Part of a small language model's weights: learned residual scales.
Each number is 500 + 25 x the weight over its row's rms, rounded and kept within 0 to 999. Layers, rows and columns count from 0. Numbers have three digits each. The size before them is the row's rms in percent of the matrix's.

# o: layer 3 attention output (transposed), 384x384, rms 0.05, rows 313-319, columns 128-255
# v: layer 3 attention value, 384x384, rms 0.0553, rows 314-319, columns 128-255
# q: layer 3 attention query, 384x384, rms 0.0513, rows 320-365, columns 128-255
# k: layer 3 attention key, 384x384, rms 0.0514, rows 320-365, columns 128-255
o313 093:523501531519505543521466503506483541485496536448505487497443442458512527545456478533486479518504479488541464476496514447516483527490472522513545472505510496542493532483492478487489476533467484487498518526466483495521483501493488513525464500502531560517471514476490517521478523450520485469541479499488493470442488465487456511469475491508500480508503521471485448471509508532505469442510
v314 091:486504466484493496448488485484510521486470546495480493570439495535535499524490481461504506498506509486468486477516531531525499473465507496489511490483529480487495543473514502533526499468480493469490478508487527497505564471500459506487546499534518480467510478515485508512511477475487492525486495479495456507503531439529477460519521504478495417504465494484474506484483504479484468501508
o314 088:518528506499504531508462489524506516488449522573429519515489479507473531517493559518503429482519463469492530471461504476501522481500497493493494468469505470501504534503478492523510520496555491492546461479512489493551479545473514484501539505468486496531470513482494514487501496500501481431519510527492473500500486455550495473492482488451500513485478544494479515502493515502467501486482
v315 089:504463534520462496460482499485503511500514502464482438494492491519466476493484503508525526460544495466505561509522510559449516522470508510487446488488466520485526509501483486516503504464497518463504503492479505492505517524504491523495521483502482473482500500521455489502529537513504491524529493486543499518515450450518450510535531446486528485478455526461498501505525484501500494469509
o315 089:495505545515492485510527511514470487510494522510466459485518517474459489490530487498511443544505482451470530500509477481505550549518518493481507538499504505498449497445452516508492496472490530485548512491511527498480503512480561536487562529546468534507463488458492489483481497520544484491532503539478518512497507494468473502568508484483481522508493534431472560514522515512487477490492
v316 090:486450507477536503522472524469503514520479462472531498487518471542527495503536538504468581471563497489513476508506501468489484505468495526510498536441497484476514514499502490544462530497515504461486539486532505528500476481511506463515500490472494496481522540496486532529485484485467514498528519520545491495492523500505501499497468524519491496503438524495510513485534500497496513528526
o316 094:537541545510532537475535486491478462520528521480460458504543505521508497480502471479455510474483464458477505533451533500495513509500553513467469514519494517555497487511531506476454510459490464489446535508486526491530493472465503535456477554496540488511514494542528523507499460446559488457447486515492522518497495503506486500501510481515505557476507484513471526494505488485459508519478
v317 094:531496478523476491515519508497498494470454445488489506502513506485536523505506542479474501545506476532453502471511519487475506456471496473527499517529482501474500490527541506516538509472507526480469540487507474464488527537506524475553515490535460522550486510519466500477494508511562536510491484498480531521484515467510480521518513472533508487487483491481468491513521485470528473523529
o317 095:493501486491520439450497503489524482503520549506505533461502499481523529488552517516502515488521501517529524503507479499476492507558479497501494500500498459470509488548514535501481519508504526539481492486521513523509479520506472438527527477448503564458528541516503473463518518508490507497454501533526540476522523494476515447524470501581476471494518488509501500512487498510483504517496
v318 102:499478514526488475497513558523494482490491476499497447484491525487530484507521446493524522484498500535478545487470511502496519497492494511529559501512491498449480461495517508521493473507487478533556513526541503472446529523514452518467490496504534496476485480482480551502499534513503510534463494447490474502485466529511485547518469501491433451533547489528550509480507552514508532511504
o318 104:474464507499535499492542515478511510560508493513462466524475505469528535497535510495508506517498484495475509453546500522518558507510444483527489502443520511475479514503478516484503511510562516522525489490492445479480492528511474515462494554522503517521491549476549464489501501488541449531494526492500516481458491515482535545529445509466447478534488490482522513447500535501530539513499
v319 094:557508509441500464458525520496486519478544474515513457494478521517543526550543494493551492519500504490543517465520478505512513529506531544496495549520480542472461501484489482553524505473539485455491515490522532500477474520533503467516505534501505522468488526479469493489504479506541493525519525519480517475481491470545483512506468488462496506479546528505499480505511522486442423516487
o319 095:473469503486491480483529559515518537496512479546524486477491524515499484582507471477479468492510509495497486515547469460537503516524498495470453510460512516530460547557486483567583501520511495479485437501516505517484484510501521546505499523510511497499533548502491519500515457514525511528508509511531467468447505485493455495569532443511509544515506511487517497477502535455518497443470
q320 079:524490522486535498526481483506467495511521506511480531516518478504486511479549512512528517440511471478444498536525528501539504489469511480535488506525498493499511510513499501488490475541468511507497550494456466522546501560490462505507471522487522500536489526504488534452511484535509509382570496461483532519504487473500520512506490498488529504517489496497514512495518501479518518522431
k320 081:516537502479496510519491521474517488500516460485528558491492510534502511494537487490482476527490517477538498496511511489501531513506547508489507484502503506484463509494476482453462502514505471489555532498531504499493527516482517491468474476451521491481490487503466512503498521497510491503520508507504487453531516509523488500483504510517483496507474486549475490497491466496482499484582
q321 084:483506464493489496505501461551470472441447508483499487491524486428497509429514521477476526434510472475493502516487485489494474520500528503451485477498532509478505509511507505482537470482498516457544516482512467544487483497520550482521475513504505467479506485464538518457483529543503494509514483521491496524476510483513513481466480499496492478455511501511489501575493524518545507494496
k321 083:501497462493509492510494534453529498518514504563453508483543515541505469518456504507500532540491494519510477500460477566501498490493510512525525542504517481511463491523501455515498495532548546529507478478452524511523498448516471502478472476480478513482494493500523514466516509494455536496491505499457474468501486519537513491473536522497538502513521496529498471484482506489414501504487
q322 086:477528458498473451518552504504516501505493537463526490518447507495552486517463521492504511504498523467515479474496461463490503458529512528472473478496507533488506461470485474522490506533450480513511520528464517495518507480467520517487491519526519492469561521503484515523488509502516515473523526486495517531471539504547462544519444497515489493519512505500494489501554505499500478482505
k322 071:417506486492460478486544465477483449477488576484496508491525505511501562507494544500523497477489554530510546526510523484479546476485523481496460465498502507505501522548495479448542490498519461493520508483519476548514508494520516533486488517506506471515478545501480487497485537539523540481481515463487489482466491482517525482528536475470546499518543487461439523515486509520514487514507
q323 087:530476484528533520507524536422517464489534523495513501522501484564471469544529506531490501517498518569514501505502526506493498477515495492486454573526536478456481508511503497503474510480509500505495514510522488474533514460492498505517504511524494474515518491511486451464543507490507519489460498478481499459508526536528507473515506526509482493506499477492541467502500532501503474495519
k323 080:470516523498490480502515499495489511519527514461512498500527506496492471508478505490447510471495501475513503490497478510485486548498513527497525473487537508492576454515448501500507502518484479521504488531498497512525533518508486472503513453461464474503486482491507514513500492509471536510513512475498497525519456507502540483523520548519507521515494536480511476493495500462534528512504
q324 087:555500551491541502476436514493512538503470501494526463501498493497492509453508490507459528488513478505467514478499495487519488535516522526488548527515496541521434491502503460520487535497479516523475494515480510528490517478479501507492531473479488460549490541529537511528463505499521512452496481470500498511468501538490491501476498501490452489438486546492524541536540518491479465491508
k324 084:474519503492534504501573491566482474476478512480469468472516486520514490492500522501456502536483535525506475487483517520532501491507495467473460490529482491477493508521512451503512510520518515486520536511487515535475516523481503450499490509479480489515501520501517509516481524493493522500515484478514518527523473523511524507534484520480513513590512507489482504529508513488501498563502
q325 088:454486510526499512511521516500457571528532424495484526566526494510550453500496500528480516505483505452503502496503501516478497516516502482550507513489532492510463465485549526480474494485523498550498463493498514487503520499490454509469501493565527561495534485520524474520489492460489487563496487487478518472533517509520475508482547534481448491478520517489498432517491509505543504507488
k325 079:573473469466514539486512453536485526488468481542498477494455433486479478489478486498472522502532554519501506510473495495540528470491478500501477525536496485500501538514466461527511484532558537470500485476470523486516492500524535441463522492518512478511481512516491511481513503490490461520493494467482453490543482507456505517507492523501502507510471492474537494496477498506526523500511
q326 086:497509509522522509514471487479480529506482488495473537487475527485485458466514484511518555517540503508532549487476513511526510502499458516489472522518495502533526538520503475481511518516512466485466479496504505531527506546501467480492485479452484499548501489493490485510554508505479492474505523516459531454496473494531499489475481518514467494506476522491533520523478491497491519512486
k326 082:525528496481502556467504517504474534483472501507504494504518491506487460494471510481510563548496536465491486434466476475472502511507485482535540543550514539522494528478478539535515504512508524489478495494516495514467483463502494487524514474493536525480486511514507494481467476540508517519451493468493517513528529502464484496497485510494486514461495528500526460548512502516495475493517
q327 087:474476535468478462526527490530478499474524567522485514509512501475502505513503482533490479468493495506508474521504466522529524472491499496504469460456499484522479484492471526478521514470504496468513523501503510523479511532484491488468516505448527483472484483465540505487519529445450510533556511504486485527432509513514554497530500476497533492487544513487463507474507511480492522505492
k327 076:510473521531486487487516505471551503507561529445449516487501488499529524475506509513568478497487492525504547518463535505480532519483500542510509492516561468522466512512489454528486503521492472481456488493537439446503501479527535559495473450541531487493526505531511517547479502460516482494507489511524519502525494505493517462524500475477511497470486544484514481501480477472482491543468
q328 084:474500534442528461513539478502525489524537554502469474506482515449503531497492510525491536497487524474481467504493526475514506537523513508536526464450446463458491503514488551494493481510538534487508498496532502544538496487508531508537501497527509495488515497502477471540502508523467504516468515524490491493502530496477553432500540497513534514507518491511488467510522507485518503492523
k328 075:528509532495480516492456527467508539501513525490545505463497530517472543496494496474562497470484535499476534501499516488443495505508504505500532474517491486457516520458479551529458502530478485489494492502524496524461456475493477505521504501470578488462488486475491504523539508493489517459531503465530495500510530513478513513505523451512505529513523514516503485506496523517513477457479
q329 088:506504477480451492524503486523511486524545478531521533512522510458533514498477506475523500514509475472491514561511512526484469474478493496498513497443483439481527471507505515462509459489507475502500493514503450469524486542525522523520492461498501486524514502514483485484487508461487473524486470504476495472536457527496492484466449493480484486478508470531507466520500483459468501486481
k329 077:478558481464495484523537497488502471498527509455504508528519522510488561506496509436517445488510487478487529485494478465494497517509516524502512473448469481453538498521490518504480492490487502469503522520519532515492482455506546531510484500500533494526506497507467529507529508514510498456503501523515530479514500473502456471501502487521541489509478504495452453449512497493529503507506
q330 084:497522497512485480512523517496513500468498515503499480498489529482500485484534482540462533478557458490541487520517507501467489490489503540515460477480495472501491496489504472500548502510494520494487558460513515507489495520522516532504507496517525497496482529473520493496519464500520526531484544484519529475532483529467491484492532505462490482506481532543475493486503513469527509472501
k330 087:478504531495490492503478501470531540529520473489495507508488518516531521493526501510503502471533507511490480490500519536510485488533523487496553493478529474503532526510516478518494543496485510521478485469472478480531510467517503560479489484513564475486502487494458491466495458523508531537499534487487480440500512497504520441513512537477467484495474501504485499518494528465522511538548
q331 085:479534501470505505494495501526456530533525531517467469543490495494471544519481503496459483487492480473506506550511497504474468496491489507517490481486472487516484515503488489464521493509494491441497481460494494511450482537514502477492570494538496507493497499510535478467475461552469506472561479482498509512510450494531526487543489523447535468491474472484512499519510496461498501476435
k331 084:506478480478511469489504497547523447526521482514494488494512511518521514542428532498496469500503452485552499495489469513513514512476516499518513487444492508470474500502483478498529495493525491471491463490519489521518519485491494527468522509528500498488496500472504496543496523461498514485521501459537510512475520535514502476506511470493486484543489516472466478508483527524538509496493
q332 085:460511504524473483493530510463486517523472490490524458498463506467459525483512502495547519492506516471485489523486520492480558549512535517472455480566540536475491519481464460489502491502490509527474525521496527522509544469553510526505522541515555539454575482548532483505532467520510528467506509492533496481520453475497495477530518515459487484507505518506482485517505458486515447506516
k332 080:544528510524473461505474535458482540494535479502554486479493516539529495504523497475557487456501487476518501453480513485439488502490469493486491483510493477487560529524492499575489511517492466495547502493524467515483525511504532534489507506513476513475521481518481461501523496497524524463492485507491515484524484450471475501489479462493513524502489470513491429507480460504484463492539
q333 093:458499510498533494529551476555503488540537517541511509511513501491484531474499489527521509494510482499487511505483455510487512475504502494481493459527509478507452504506516496484494440517478478477486475497454495512521531514490456487502485503541562497518491482476494479499515502510466501528523486521520504476483527473543541500498466484489490451505483476498470493521518540524520473487491
k333 087:520493491553499458508535486548513479528530504477518491501467525489455534530488519502508504514515520531495492547498522510491493504502489503473503474487471481488508524458483456501463505500506521494495511496531526511544493455513488505520472515553551512538546531485521517539513531502463531489530489537531480507461496518525508493481463495468507508526519528488470495508504497526513496540463
q334 093:498481438435518471494545477530484493496490518543517492498457480501509540495526492538499529503500510507551495493485489511465502489513549515547528519523466457472471545530457502522460493526513506458504499503490499511499551522475522510516461480523536489518437498502455443464519516490457517480533541493473505502491495485551502530493504503511510514501489505513523494463490484506481441489502
k334 092:487507456486503472495546477512469484491517491471544461480534543529474556466496539476504472483461483488535510509462423519497511511532491491484509483541466462475508524524504515497489520496518498452531501540521512467538548494421522518508486477517518492517474523470491458540474545497518512512525500514523526472481481487525488536511519487462491514538525508494495499489484476476496508519529
q335 087:546502501465527492482469540500502469483486542519518492471520511479522459506483467475491545516512527481513524485493502523512467527468526491526516466523496493502510521497489490507510515472462478524519519523520475483470478482502468476519490510520486438514438485546536495525508503452452507528454533522475487519471517531481506477514450471503542507529490507494505498504472504501448512510493
k335 084:526505496458541527505515508512500494467493519526488494505478453563505522467541543533509505524505539534544494531474528511512514516521454493461462495537493499506491494514464499540529477517483534453514507551525515510484497542476507454489477502511493476527473472531543500500506493502489500459510528505449517498503519473495513518471480542491491497481513536498514489477528528518488506553483
q336 088:499501495464519503499491496528469540495491526493479478478512503445476550499503483498467528551523488516483522505495486528495481482491492522496507497465502558504476524513516502481498518489498514502478525470498474529515486487539520544446482504491530515445518491505482488506503529508553512487527557469512563531524488494482461523538538506514438493509503551485480453525476473507548517495510
k336 093:529479473472530494557518494514551514471550535541479479496510484458533534475482503541497536501480513513510501512489527509462491495494527507468520487483504485507495527520465533518487499528501482504480515493498435512537480479541504540458478473519483490439491468487517473504497539443512508441532543481462527527489512496545473537503509519449519501523498529487475462491516514474516518493489
q337 093:477503511460472524488526492507452503513507486456527512471500497513481495472509518518473487487517479498506464505511522494517503503501464528482465487537508486513477454513527537547463504521503493479516463529501457497494481473510494502506450481525555504519497511512474486482489520512487495540518515511494501510485518450519501530532455522576496494500496540540518559476489527487499498449480
k337 090:470536507499455513486526498530503520481530557498488522452533526473466496478502486507514468531478514517468514505524491484541522531498504534511468486475454501488501436504513515541488509514565484490517472507500475505491488467522533507464485480499543467484498455498477482496516511487484502546519553492511490499515521498501497505504517486526482477500480515522535464449497515478510523470474
q338 089:512508482515485519509454527527542504490489480519451497548539474496473502535492499448502475493493527491492538477507519509496504515516500444501536518481515491481474469476519520505519476495514491526542473455498497506513511500528496473498495471482450472494536468496493497481501493509529481527522469541498551478489482458536541461504508508473485508476484484499510481498517524489514483524479
k338 092:528493464506478529506464551502503523497502478516517516515512512478477475484500526461530461516500535512489536509500483456483502538463526492535556511482553507452525553476481483427521488526469518522514522469478457545456478520522490488467478480486471471494504502522450523485520494499521490483494489489503510463471515505521525486498521487456451473475527487530449498483455490532493464486499
q339 094:456452481502456499535503530487485516540498480506479567477421505510509492534502469502524533491504516529485518476496492514534468467480484517469511512520504514520511507501501496515492528422480500489501475516543523439506482452514543487534527499460474508502522505548485535491475528521533488515496485468486480488507500489487453485505494479483501487502532508501511479490465490529466495487481
k339 094:456495517515460500510517518497481458464497485518472537477454559466525468524511479514497547509470523522457514475491485504488523494495502492477518497550527484488441536505521525517512529465539504476510510511525491498483501489495536488514529457475447470487518469521516500483513530507513525494475485482500521491484497507466461506492475473481513510510506529514533545487495525509480507500462
q340 100:458475496470523503509508482500506455547518434492509508481508522482485506521492475486531462506468493459516497503466494536495533480514489562466533505496531464523482499512455495493492531503457464504512479480487493506513565500487532487478450504445513531514503459518527459486481530484464510577484495491493496453517476474528501535464532491501480460483466453499488476516517484491466459504512
k340 082:461542465484518492535529475509530456540542457460454492525518527483471534506512491472534519524507519470464487497479476518507482472509491521479516489460490498526527513494463490471501541466463503477529502539485460467500513495477539516520459501462484529534510508485523509522469498472477499473489532523505506471508485473514500494468467481479476473490469501466466526523482450504456477453527
q341 090:498500453474497510487437524464434480488534516518507475511537510470551477490489503489479524475503489476500525498519439472483515486507502517521484475561442495495506487532524530511473516497539503519540500495471470484491484552498528466531481522494471519503516498503532523533478463499509502531485513506459524491493508494488475492543467500505521516498456476452487494515477532521502458545520
k341 088:541528499484485531507454477493484462518510480531518480503499504474467489481512548468519496468478536481488518486500467512516520470538468528511505548532504505512506504509500463510496542502500544514512536484483481513465506506513528505509556537514500515466534499494551512502499445533519518483458548507429501487540512520492496493526512486503489516528507487455514492519465538511554460490518
q342 087:511512503484535513484491503503473485505478479517527463507513521516518507485508502489493495504483462544463490499510472519474516527513500497550523493480516500501451488524461455472453500524484529547500519493476488520502504467496458503504459504494501539501512519480528525449497514512506484532495527500498513459476526528509488509474522496491506508549482493499515500515503489500509519461500
k342 099:524534485498514482491552494505458519466497509488476528499530486500494518482506500466470498476485497485507519517507501506485490522537488538525535466470529503498486478517471487505520481508440517514495504476483486541516517473510508519497456515516454527508516492502498531477556509511503499493488498504482505481503503505529476514489517475494480497535477499508507470506489500508485492511500
q343 088:512481522499496488512483471515500529557534495540505502514488529503522525471541499512496483497517515521500543461477471495469534500523498523545510502503444494453525497530527494530481459525526496508518482495517456480500514493509510475470500489547561543478476490508502506505509499503477504528525485550520496502477499458504512536545483493528477503450467475496540504483505535453495493489502
k343 093:502540500498457521467484497478493506551510522505481482524541495499525521490541519550545485485510484480518528475537511481488539476462501477492457505479477495498488515490468500509476489517545524493530486463537487503518520518500478519486503508483546457499528481479538522507531480493520492510510443505507543455454481494456542530506492506504450473457528465502506477527516505489491531477502
q344 095:440544525536479508492466487523442508514496484517524500473509533574529451437490504503539487482509507527507539556541522492496496498504487522451494489527518520497519569513485478506489536505497528482519502497496489459520503468533484512486447481485535488484498515523505523494519494540490464528493519491482459513486512546515462499509495508515488493468500514485497491513528498498526494470514
k344 095:455528519516474507477503488513496470506500483494494478482481512516514487463479509519525494478495484513512520513496496480468492537532527494481482522504481467471509529525480490518482489498516537462490520456467479483484494452536535506520482516472487489488473506485495528513491504511497457543489486484502482532513513520502482508504490524488549506539539494495531531488494511524550527464556
q345 099:460489493457522451501530452490512515487508500507498489459524515513491536566527512499542464543450490475525500483489516537546512509490494491532477472486476508481530519538460510468569505474493516495501497516496483477504510476515497519441498513457506523469505471500477491502505516529516541474535502496526506479472530506480454514456478506509496519523523532517504446458516475449499492511522
k345 093:455501546501494489528521491489516481468501453502497479472477487491512527534515507486521517535438457487502491533502540504537479532499520489489497500501516451502481509532455502497501472468512489462523498499474492496558509477509487513522500488481497496420484471504508486533485534507504486482526477483474483477456507496533473551508519521505497505531517524521479460442471459483513510490504
q346 087:537504499547498537512522489482523495481481466486438510525513479499462496478500529491488469518496534503450522556494499519518520541528555487497505512519468472495513535490507476508505491485506484551529478465505506510503535472530502496502486475502479480519527523510465510512490506486510501530475516510463522452487522516504501484492476477458472534501523523478460533500483516467489490497558
k346 084:535497517496501508493483547521480523484453504495472523513544517509473507489508518497480513525512484466505494536498521499516560519523526482512520507490495504490493515465508469487521492458522464554509512516539476522491514513519488491483478518520450493521503497494463501529483477473483507467469554472507543486463523504541511518480472510481476503474497505501476522494512510483465481497491
q347 092:493510486507499484492498478493509539525486470483542498448491524459547424525467532513513468507495463530515498508440479489490472516505462497529468511493462512538473531486476520520459514534489486472481525509464533513465493500526503512489518533501552499451506467476483523496511518485493499522514502445515475479526496505459528496482498474509461573529539481492514494469467475519475540481483
k347 094:473453516495483478506532506522510506515508506489504548462511489496502473518468517519484483519529493527519497472485479494522502558526478491501521473448492513491534510484475504492446528498540525483512486510475511498474495490495475521483470510494502475445528474491466531566483518478493507525522524464508443510477511532489567515504463517591458505504527474504478488481467480528476551499522
q348 092:455504467512476450481457514450477483469465483522546510438500506464469500464525528516492542479500494558509504464521497477510568543510439535539469495475503516514495540488530524487497489511501498493505507520538492476543442451523514480486536490502499502514504489496555513525467534525502519514482511511470489497520496515475500525494477513486502514477508490532510519501501519525512518505449
k348 084:471539486478511463497515535502488502494452468505486470461510556455452486511525523534496515505469490559504499480528508509474549529504461508478493479503504501491526514508516504486497460519475545528466508486468487471523456466497513475464517489563518487473533483493539507495461498540468475556517517508526522470537472505473516470503495504445513460511545466496530537479488469494524474493469
q349 093:484525540484470491510491471546510508573524513449470535509461502506472518483499499499494512529530483496510471499497474493518452505540518539510551490514490475497510488500459477466525522446520513498513496528506489498515463529514473539470478484502475481542495509485490505489498476538489494532494552474532487507482540522449509504464488498530469497530482503524492496537478469497480521516488
k349 099:463501494513474482500536472546522520529447495472475513509482523538479532544483496521487487523521477525485506551505507488457499542512506504511526478502488463491499489510486494483535471466517505457479448550518492482513464514527472513505460474542491489528495505505501481503466485492457497530476518491501510499511487504502489501485530524491540488500493484522516528492491472489454543517508
q350 094:530495538522489521476530510458506510521497464546526521493561490481482520545464526557536492513512496484522504504514503508522474482469480500497505515490517480521477550516475500476474530486523507509515502530472464482508490544493509519485500483545541476488477505484520488482486493513470481484492468545451485502480527461453513571518467508460490456499484510523456516533497484472460526487487
k350 101:518458508489527528511463499490515473513518472517485500502516493515501479532494501536538506508516514402472489492528535481501483469503504499477489500494494491513500550505479524485487505476546524534445477512456503537519464548521533504475505468549486543475506520507519491444482468496474484481499519554468494499496528509467486484529483503471516468494514549488498514500501491505498486509447
q351 096:524533517496543510519511489502444498468473506500497526484488534496539498467483492472515489503468481510461491513504532477517479491499476514455510513546486540505449485530517494453465504481501503531490525530464495501542486513492456455526471490528538495533473497520528477476482520475500501469505507487456541491503544508507493513490493467517536529446470480461487485533497523519503483505479
k351 095:558534544509547494479464530487470504491464525485527510491511521501502484472491502506548530494464498497495498507495525465524478502445442540478493520541495533495490477528503501484490517491503484531515499525503495532552520506512488478521538515538474477506494484557559484486521521455507490470479492441509499481495503532486485507497524463501544490506463471476472483489504527529513448508526
q352 122:488498506519508474496489511493513529486545491497536463455509459536481497522558487494477535472505479529483494496493531518446477488515496508533505535513477527536512502471498483477513518507499466535538425479489508502457515466466508464527498461468520468510496489473510508502544493488477500471492536497485518495504526532499478524505483503531487499499528508523567483504499444553492472500457
k352 115:474503514529516493490508502476516539483538473496545480476516466538490509515544464490473546486518500535505497493498509515454499497516520501498511544490487515535524484479517506472519509503464465505521428487483495493467501439474520476535499446488553470489509486499518516519523471488518511473491529509498506509508501536496479516493489519507486511492534504545537537506484431549462463495462
q353 117:537504503514516525489509448474502521470481498501506487529511500526516478526495539485495477524498519486513473575509529490449472482497508481505490476460500482518521496487502504492504507537487500524517531505462516512490463467504528493472481506502487487527529458527496497500487526515496484475514448483484485514527493492479477501426553500466533474479497530448517466485465490411488518519489
k353 116:544489496492513501534513470498495529470473498493460461542502486503515501520488549482516510529511520486498492557511500508489481485496502483516500476451491506523545529511499499516479505527472503518525547502441506497492481472516544508501508502503508487509510431524530497507499533534496482457494451496513490521521507479498511503432544501470511476474492525470511465471462489401518526549484
q354 115:518498491457529510496542499495491472484511488514536516469517522503477509502531503501515545500521488511491472466474481511510493466482481510509506468494539511543531453529503524501501502528504487484456551554484451502522502503514522509535515519506546488487528469503526475504459554485504514513543480470438516507482512465499506452533518492494487483516501470495485483487501456489511513481540
k354 111:536484492451518528484554513427463501500525484526558519446503514510488493516520525505462551526513493492504476511469475534509507500455489493526504482540543508530544451529500540528512497531507471477443535542463494517552523502504505522549505527518545500484494479507548486484460522473460492483543489497468520493506491480485521514536499517486499515517512428483491515488466472483483516450536
q355 114:489541501468500490457491468533511499444503484497489492542498462516495507551519502522507473538494471491484538528497508515495511546529514521500535535553488509491529490550529528519518500507490482477460479478512527468571506483466546493521485494483491478538533486509495513552519486552504500521535565518492491507526480492515499545476514469496488503473515460512430502498510495453475516518495
k355 118:502519513486515470456495481536511523471485507487502485552496474518505505536507506528488484539484484459509492528499483508526484564499489532486504511524471540510532487543509510520506532503505486484492470486500524468539489479459509498533481481458479494555537463538496546564501461550508510521535560494523495489526474508506496555461490478497504503473515455510432531478490502481500533532498
q356 116:506547532497468499462485472486504514508492489492500495517479506470520466519504471470484458503494458493487492494472516527524512537413549509500466512490503492529524477453493490509482509500513479478499504471528497441540473490473519525517484544514486567441554520486496469509537498549462482483542507517521470478490508470495463519489504487491510476473529528490462490492478500503494517500499
k356 107:508537535495516510459451491504495490506482491497518501485474502508499484477485463480463467524486470491511508490485513520516536533437556520508448519516486508522524496456500499472469528514535468476476509494526504461524478508502498504504489537488475515448583503490499486541547501564497483483542503502502498470505532489535510512485547473501546488527515520508478532487485500510530524495510
q357 112:497516516560470460524529448474492520510466499527521514523529510488506499511500494521460531537469533526509502496464477496525486444547498495485497476504525484516504548471509495509521497492483544497489502505518505493478512532480454507515501535467504477490463463486592539480522483509514521537471503483520522462494501499485509491445497482484497492465521532541509493502528499505531482500465
k357 107:494453532549469460506501459498510513509481475519524496508514516491475491507493479510454512499473517510524511506468495524531490452536496484486507503496522505506515571486491492512525469495464527484479487501496514482486514550493486496514511519488491470484449478469584525473505490499504500517488486457498524464491500513506493502480494480479520516460539523532527487497527516510512481477476
q358 118:468506479519498510520507491501527506525483459498490515519492501525497486510486481543487455489482499482510486494471416489514548492464505549506477497504451476470469456513515495488514520508516519530487535492498444503493519492427522487500481509474499529498501519455506487466493457486486494520492520474501442487520483486528483484520495467489523496490492526477503505519546452502495466484496
k358 111:491488438489504503523490497482537482512480477493506484528481514504485495537460483536512474493481468478519486496502427522511553467471490538526513519543437483472490471480486463520524503525510518546464498476517446488472495488422524499512513496478514518484505524457500490453505479470480497515481540453510448485515487503526496480533524489488514523483496505491520478543488450500517482496515
q359 119:451566496502473494532504494535494486479476485432493487507516515461495506489519514525466489505485525464508503511484504478475500502487505477481492489493503463479468463515544509532500498516478531499499518510495487487473485509462463506509512505499447485474531471522465476509479436481509486473494509506471498492502495549483514487514508564501507482510478470506470509494519502495514504496521
k359 114:424558492496483482538529481536492509498493498456504498508496529488494509497516522537462498500504541475501534517471508507475464498487537495481496474510508500511465484523526503552495512522501537498487520503480500466477496494437480517517557520508467499496542492532482449469487459459490483444507500491489497470524514553501501482498484556492503496519481480523488555505502477483508512491486
q360 118:511507525512524466527515454504516551528466483521489533503508523540489485479451507507503480468483487496488533485497501476500471511527497509483479507464496487491506495509491444532514509530451470436506472504470510477472486518549451547506497544491487491493470530519481475465535469483485504492503476471498505518457516545481501493516483545491553505525493536494527460493498504499489515460500
k360 114:480522509539513458516494456498489532508481486529506539516500530545470493476466516497466467502487506523483523486487495470515480506536494513479474527468496487489516511505470446533517518526468461447506479489457524478466508525516456559512508544503489488463468528525491492492525471488527481504502449493490499511449538552442482492518476541475542508521513533462488483465477499503484518496490
q361 109:511511531476523491486526510503485480508511489492527480517491479478496502546473452529505500521529503512541458511451513485502504486539509529535472477534494500494500471566518484477498512470448495479527508533568501538507508508531488522452502528519482534467468490540452437498531484517508466484514518469495511508484479483485486514580457544471517512495510496516474487515470509507511512499488
k361 110:533504557489507496491538533522470501510518490490520494508482485490504498504478465532518511483544494504534472473452488484502513481527501537538503506524487501483499456557518490491502484493444502473504499532547481533503530517528494525468490527504516524499493527540443438509546516525506465483506518479483518496481494482489470505584458520492522506477494503521470505545494508499517487480484
q362 116:483479499475519484533487488484510494483493487555472481490487460484524532509477470482507515526554496492473497530475470494450541481482506513493490484488505463513507501498496506503506537494484507494434493472504498504513476542479533491493486506526506476533527502569507478510500508517462502522453501504492487484496489528494457496482522486482496515493486479479479512497493501540532486471471
k362 111:522496509465529481527490487472521483483493489557457475472496463447506533514501480455515525523544502494473492504497478483454536484456503523488495508494506484520499507515509478499502543497471493487475504459508504490536496546486531488508497519487525496496521485548509480491522511528489500497454497474524501459500503524485457502483492492485496481498505468473481498509499514490515503508497
q363 112:484434487529460554456518511497519489523520500508481494477513522507507504468489493476508506530495510514490535481470520510484536507518472526487474494525553519480486516535496490473504487515490457486503506472487520527573434515493497475487508459492509533489527493486499484465484482496544474489527495524535502529524494529515498495511469570524520499483528513517502518490527492472534469497493
k363 110:496478494517458557480483499505532523529518525498525505493487530498498500470501530469530520554508512501497515470472499537499513489520474522509485487518518528475488514512510502457491480537495469513480500506504506510555434511483488505489516454499522544518545485489482495452463464498522465518470481508521495514502520529488480476498463559530530511490514520535496500495514498479546488495488
q364 110:478459501499494509476474521529523487498437504506538519535533551476512508488514507498565540495511518527497499504433506478494486535515529492523510505525535524463546509534462491518470542495488479513492533504445476491515475487500471488458487533476516452469468527540537506527524518503458510448514499572529498519469511485468479488421526472496506518513509512500544517489490543485475514450495
k364 105:464486466498499508481477516543496469539462496486528524534515532473524521475518490514558507500500545485484502497464502492461496547498517490510499493492485485450517494476507461508489538514505485496483535493494456483526485500522489498462497544482494476484505550505508499522517495484473520457532508538513493517481493477463479461422526479495513509520527508508538524496478533482494485455490
q365 115:472506488530502444489489483520477530517524482490495463455485513490545461490464511532479486510542541499489515488528528499517520471506533510520495531465511469517508486443491519490474501542527464527513518527559503496519490472522505454497467540463459489519485500526515488508565455530467548491506495551492511507493516475520513476508507465495494492487529448534561533488481465491523530506508
k365 106:490501527553493456459495505512516505497507497490486490475494495476538450511467481534493477512485515479490502494546518460511533453479519504521537547460545494500507462415512521515479525528530449511525512559544484481535475474524532448486466520511479475498475506514514474519540478522485568490532497538507531523469510501485521492507520469488508509504510465543547501519526464492500519489517